Part of a small language model's weights.
Architecture: no biases in attention or MLP, attention and MLP in parallel, capped logits.
Training: a variant of SOAP for these matrices, 208M tokens.
Each number is 128 + 24 x the weight over its row's rms, rounded and kept within 0 to 255. Layers, rows and columns count from 0. Numbers have three digits each. The size before them is the row's rms in percent of the matrix's.

# layer 4 MLP down, 192x576, rms 0.123, rows 0-44, columns 288-431
101:092132109099151148066137103157132116076121161102154088132107091101161128123139135186113129141105111153124130120130167133149125129105142115147133135183100093153144140108162124109138124138120129124121127165128128111136118130112130140170113146140130094110110147105102066134158153150087119120094172130133141125088140141144132130116095100188117154095126102126117124133129115139143133134091148144138127193124146119106141109170089125119116
101:098138106115111124117110117128037105142113086114146083139131126162130153106172166139123114129108140142098166105109154123155142121137109138110145125126125124141122096148135139132131125164159120106096146143084112102118151138104154105154104165171132151096134149116103105102183130147131138126135140163117101155156119150104143110153110138134161130163138125148130127158103186142162112122185135149106133118123113126112137118141095131139158
100:127147188146133112108196140100137168109184177204136170109135122080101146126156143108112119119098116131141166105125160127072095083126129158155124130087113112108121102118128116121143127145137131145157150123149135089134079111133150095085125124156111122126094130137117100128074122140133164109095141134119075095097136148133129169130120102127089129116152113119111123143096106100127103155143173096097120165134128118103153113137139114131114
102:110135082101163108133113150154145090082087157122123139130124106146149145123099144120142100126140123143088124139143152133149108118147158103093155166133146139141128107152117132123107124102119121174089129130117111138140164100143145140117123112171151147158099127100120164122095118088142090116140118137074150145134112129124071143116111132132115152163184122131085147158085133125086085119094102117153097170066154129136157084145087117155147
102:148130107155095079150176119124142141183116170141158106152119124129097124130154076138138125136115094109114156147140091146147130071175148136134140129132125140132152080104081102124115140112100154158150195150090130096147122141111134137115137100105118125128135128147161128159140160146102149142108082133130136089145098161150136167111112134155153125143163132145146076131155121112111133167110113088138147089170144112110103090141096162144162
102:141145116155132168093141112161137100164168186146098121135107137131140123126129140165140082145120114099112137126109138119126132155149134105108129137140141094122164150104125056128125151118151099088099131131135100146144134091098124115101185097113086153128138117094097097135115143156122140156123116119098098159129175155101133138132141160123108149108138110132114163133147148106116162145161140157110164121168108147113159156118106115111113
099:122139152146143118135099097115086159128138170171103175123141123136157143151105147092109118136115128115119134135105122165127114070165158159092160122089186098136142125097091090112133090108173138170097082127114057114109157128122138096104118055132126115166103120131173092107118106124110133132121086151163113157128083144082117115083130125090125148115144110092129118162112131166158154165158120138123088130156164153137118127137093127130137
096:108089141138123111147130120104111131147117099135135139124163155124112172120136106076145141136145141114098128122120146112145112098110142127138112114127109150099122094148160163163140166103083136118109085119176122134139099111147121154121124152122105116149119156116152129084175089154121102137128151090160123121187107127127115108138126089132135141139102200139121136103167116135108128125156145133160097118145115117130129134115117096145068
097:130109120128094172087138126137122149094133163147134109119104147129132122089104116132120082177100129178132097112098117091187124097161161164101111159101143110121109074131112147105127132129156146125139124075145135117153135158099140090141134181151132119117163182078111140119123157134135116129172134165103138156149095125133148094141100118092121130147121137113142152096094124113118158126111095094106130109157158117118076124104152148138138
100:109125128124112120143134174139116170121141140109148132134128108103153103150127124164101143086104146102152119182126129118159150099137167114165138134136111109116092141123102122104111162114091130178133150125204142124096160132130130104193136120135145139129084118105147111079083158120124127124144143098156200157132094187122119104111103143117118148124098119113152136140132144146150086067098151092117158160122126138134136114121117153128142
104:171197114115160152158117112168156140120152107137119165102131104155164121085158167138113130120139110148170128127144144143133144152113138139136108120119145135171134136106117146152117091129128125178173147125131089140069107110081157106105124087150144101109093131162084134138097133134144121139142170161138086112137108139120104132111165098162098129086110142123093131110116110162166140118118142116112128111122163153125113152138151133148176
100:154147093177134143090119156116140141128118115104175161139136143156131149157135111155166136142109110130143092139123193143166120157102131125129114122111091159138127121103078124124102083126146117127173144121154167103107151113145157156133169098113121128120122097099158124134135148130095099124141153166097095105136128094111135129180122163148162114138136117134098149113111101175087146092097141076132113151124188136142115134151115107145122
105:116129141125162099125073146089113144139117109097108156112119138091107120127089147121129086110129108099112166134118109117105107128116135124108164111098150128114125131149143129102120137100104149118117153125115099103148153111137139139083114123137145080162147130090127149119151158106158144094143142103128139141161144196171098125103134118140127120119154125127170104155152116124140125093099169123122114104119145112122143130105156084112122
099:107100124138112151071106129132122111132131110128154127122114130159092115096123112145166132125174108146079154140146157119154117097139145109115139148140146139111115176170126113099085125109098134122141109127091132172138091139138113160126136090159125132112065147079194101113119106103117112125139121086114139128113124147124107074138129124135120130186166168138140125144137151043102155111163154135093137137130167142121125121159123129126126
099:159107092148158124146108124125109139126121112111136123106171148135092124204129130111110054130104099148110136137139134125111118121119101106154165140129090154121132104154094126143122104152132111100111133142113130099147124123102099117152129161097150098129093126175118140081131170156169134173116143105126151105109146125127131124137143151122147170145110135156136165184176108122145109127136116133081167152118145130161115140149133112156103
103:140142137137157126148141097137106082100113121091114158139141119178166140137097141127114115141062155112132165109152116102101076150118151131082124142143165114136097114119073143124106117111110146116155122118157102131127168147139170132144073160146132120152097132167162133148113136114128169135090106163136138134079146125094152095064153143118093127107174141130121118151127151124161114106163097123129117132104109180125157134141120135098156
107:160150146105098139160165116144140139108100103177120138102138147119144144089137160146103102154105160108109113138154125115101137142140140129136105119126084120153153161121116155114118140095072131115098122119118132166123158147201134122141111145087078140134108166135123144135124136138124134112086141063110120124087167130107158077111140141139101113121112138146150114114116114131154085091111096153112109139118100139133096103137133095151163
098:135104076127092082137162119128108134129150106147123118161138110119155136172114152157088123131143108161154099136128125122137095122119077126156122152122154124119149091110095138098151093108108109137117115153113101131125130106163129143114102142184157085121170164108081111130139136129094154112080173125152104137083148126146113131138204108131102101138154133116131154151112118135138090095129122146157098106097133140167093111173112109134165
100:112178128123097097077125123123150125118125079085148128169134127093104135145104114107123155130148140179147139100132143158115131088135160157121158140127106120131153131123078117079083139138132122160184114120131131105121103112119137145142119127150120143140103121144146088118134133131158141135162119135088152097081123109091101138106184125151123145101149141103140124133136098111138113162117158154118119145151154134123130172126160136098156
095:132154109147131104120123118099146065155168140117101121076116135121164136156130137134130112094144107103109102147130110146152092125143101121164104145108146159126131132126124101106089128137110118121097135111129136111155127123120120134118117116140167119129121184085124146144207154133074110120136121098126119163176114124172140138160134160133129139089076158168177096106097120145147142129107129114144121154124125108143166138159130105116116
102:074154097124120102114139133160133126109198124131093108107138138135153133152097119126131124096131125083151144126116129118154139102135149113142087117095139122159111099176103104123153087163078148137133160126162136091121119103136137138144149141135137134120135148074129151096112146119162131181114193121111093128122164160148164123123139099117145156073140089144145132110115136146101114108098178113131126136120153094131158124134141164136138
104:133170162086162181127132149160110160147110141128129114099106147111127113124147148085115134122130117127089133164095129141083102108123171152130147146136153115140101124130109071116166135116100110200090141125118131120146122102153156146124093145156154114129131132120137093141158122133136154097099152140111106156114131146129129119101114099143132127124134131109155143151102103101130100142134141144120137099144171106085109125104117114093116
105:108135118109097130085123093132122161146156124126083123138100127148144104104110119111131126095137144139121149144109126153142143129123149152144154170123120116145122128186089158147124140147117085079152097060118137131124107100144092124136134102168118133156149140131101112127127161135134130129122148138115125109123144083135149150141111121085121121103113096120165154108193121146100113134140124123169158117118160068139123111173166121126099
093:152099116107105145114111112130123085152102127126148160177099139144140153146116095118129137103133124149109072143100061162111121108122140146115129117128122156151143122150111139170105160124125183111160135135161168153169111163137128115126163097147100109125142135127116131076159113149165114139149131099170088126110145123112119174157123162101144164124145115106129103149153092147078118095110129143141124156101159116100127126077151141160103
098:138109140100145124113133119159102138111128096133129103116141100186130123103117098086094114155143121126133126132138140156175101162122142125142142121141121135106128111124128119104135195097094149192102093135111097162123145130110119114165135156138132113110150122159093131139147120124111159127092118163121141095126141122150153141106165177102119145161141160123162136113128119157182099127155129137166187152161141123097162117150101131102137
099:104132129140174152083088173129124185190131088136121114112148082164102144139173103125147090131166148087098145127130133106153132132110147117113110138119131132123131126136140120102113163162103127130089100120098133106166136157160100099125136109110125106092077144097161109127113111153149131167128119117129119130096160154157170130110170137129129109127142150065127191156145172120147123117138120071135140110124129150123159152118139101137138
109:124107107155129142162091109086112133129102134130163097109121128120115119137137118105156145106108124133152154141114061141130138139120087112122152174106160115119091115141174180109135148119122128113125118153132117114167151068128125109080120133127124125116091167114157151114126130135114101099121105136164127091182064122191172134144142136120145109108077125127139124154130081117129132158128148153107131114149138139132152103177132119126148
108:145123137099128103092117141117105139108105129130134176135069128119119139159153136103094106155117163101122165106142123100124122135129157109140124154155168138147177123102125148086103097116163105136075104118146125150136133124132177131108108098117112151137171116179129143105102147152126131126133129121068145129092118166134131127114090139105098121110129151127137115084081137118146118156142137116111110100125117165160120130144149096152170
102:146183147142158160116136141103083079114156155139129107185119152127111113043150101129122130144125108144128158058135139141153129141183132124120118147132126121147139086129120131137125109120117105109136147123126120091110116166099123124152110147104136119149122095103151131103140136142160120063160094055130182156152105120137090117117142111125153135135147144110112117169127175115137133166111140136148095121106135153122173142102134110094132
101:112099154135068144112132129113158137120184115122136163129124134099150166097109120133131145142160101087163147132112156093096132137139109125097088162134111112143111128131144106133126127137139110149137130140169078098079124146096095101134142097127161134091156157115136113132094120144135147138125106143138169169093121120096142150149126127111112096088118142127141115130116173158129155114144151124108163125122122195158097104121120111103080
101:128087115103142109154156138121121115100111135161152121123111121106110125086171123127139119090136171126103115096105143127134127151143114127123087188157127087181152153136108135126109105122117110158155098121141153168120124130073145086119110165126119104123079138112128095085095107133102065130150143081169064149143129129124119120099153165125129136173089082120161140128138091114099139129134170111105125137155152194140116105168141123142123
101:138147138112073109129106087150114127159109161104111134142059153130068120122150134146139116126101113141114128110124163147137103135122124134153113110149136119142139129161120165129141149142120171091102097146136163114098166124076145126077126107134150104130124108138133139095162147143126123150127120117128113121141148147108124143093120140153145122192105076114147101152130075157097152095137158164130153132127133100093155173121145102091083
102:109160161149115178133104144136152152122085115087105111100139128101160146118142088108140122088127115122138119142160118116121142119158137155141163126148120150113156113119186136153091113075150148108160155088128096149126142109123123162150141121086096088136122113120168120161103099142129120130165098098134128123135167157162136135138157121123126105104111152148140110126122101122118168154121109161118116097109172110142139094143155142149151
097:121133136137138126164133112066151164124104157104147140123134097138142146127116140129144139118143147076124145173099150154162120121157117116096142113136109182126115111131133112095146098136119090080141175117112125140156149143115151165140157118147143106103144116122142113104180114091097159106119143144137142136123191138151167084123151106130111119113142116156120139116147149122096158129140134158092160139139154094161114130103140124159141
098:171103117100150142126107084090174109139106142089115114113106155126121121181117110121071120120106114084129099189104158117110140153137143123101146124053159131105101122130124150112093098148115113194150147137136124142115103111117128102076171148113122105107129146093093102138155154112140132150083104121160160132119141159116127127175113113115132114155150161144093109126095165100141148131143082190080074139121115110118137145129106159120146
099:139127132107150150117150166171115132137178147164113103170134146122126108136116135117104108102131148096123134140144103146103100110153154112126149143121120096116108131154145124134152103141165100097140116165114149165184106161088086139143210117117116118082163120128111130156127104135121144166139094123118159147116149149107136148174139079169131111080133109155083179115169144113121124133140119106080109125111118149166120140108115127137099
108:124142106161126168132134105132137148135129131109116121107177125123114128121161134129141160131116139145134120128110129091182159138166112115150142120120125179112117152130139108158108140144141106137184144129152099137134149141105057138146114094099160117152174110136149162115145124097114128080131060087130151153160119141137120148160143137121135111130115171156144131183122124126114113165144119125103128136148181158154137185140141143153143
094:129147133091128088102120145089109114091080104130139136160160149146163127139122132106145132139131116178104098131127055155098154191095114136139120112127146137134114180138138149121120156110131132137122067137150083127151120094141140171151091109144132119124194120135132138150146165110121140107125131103155143135147163090125169143095140095091079145173142100100140136098118107123133123150087148089142130143155165132115121135083130152124132
096:114130128158115117174125133138195120106138147110125146144161146084153125100093126137147188126144158102113152177128111096150099103126173149120125141179133124131143091146145122095104085112115122114143126118142128092165130142096149135150136161137147175133103074072163096137125156122095125118130095099081117150103104059165138079096108163130093126134150153108143118137161161115105091136111158135134099132166139168139135117126145138135140
096:125127132141163075086139128183144128125145148132140088155145124135130102123182144119166124120172114128115120167104170152192134120100118114119136127107082148158081138108146135169131143113123123148158073147122163114153146123139125098172106116097147125149135124125082064099154103122141092138095111142141138121132140114144113120119157168154175135109139079145100112121121105147118144158139124152173123107112113082090134138113155121147086
102:165136122109127109168151105110119111129143162135130101112141118129111147145141137103141071154100093101146115140177158093153120129141136121152113131131137137131204114159089137109140113109145163119150143127104147148163188128148098100162126172098113159125166120118176130131093179149116129171137085154123125144118153154183176126097150176103109102138174147107161148079127094110125111120119126107104095081143152136116124127133114125120129
110:148127113132105168134152155149157100092141128149200139119049168152165126124127177181141120122134100068107126093150111092118099109114100162097140111162141138134111122121136162126129112074145094143123104140131140096132172133109138130102068145094109159151121136121129136151095118132092107130143160132159138137137117098096109114132093145123089130097132118127100048117100097154170160106109134167120158143118141134130117147148114098147167
099:152125106136080127121119110175106113157127128102125106120124090147111166166168149142119116104133133155084123164093123123136123108118098113157122114126152129120135150111095113131145133162107159139081165139140110116112126134153144130093103142148149119101088101120110135121097158148149135139184149169121125156144147144168127121104100167129143123140142150123134191116158068123145135085095170139112148120152142155142106171103117152107212
098:175168132145103069178151129138099134155112152165132099155120156085145137143173105105074111142109093095153155140143158160125184093139115113122179152142142091138120094159122092156117138137149175145112095142107110140104125110143127148108138127182101134129135148110150143138142109163165147121172109142122115116136136094112102138145175158146129133157104150122128113123084110092089163103152107136186132136084123086124124109129147102152100
103:141100135131102140154115140100139145184067106102114121129134115137146093127129126139125115096181164142069085126085167119166142111132098082142102142109146130123123145159105122113130113096115110111162103155175137113162104073123111121126129092141141121140106121131133105127179130082131160126176132110146109161122121166131100110112091110122173158115103089138131125101140168163090143136126128154122135146160162113114146138112099134138133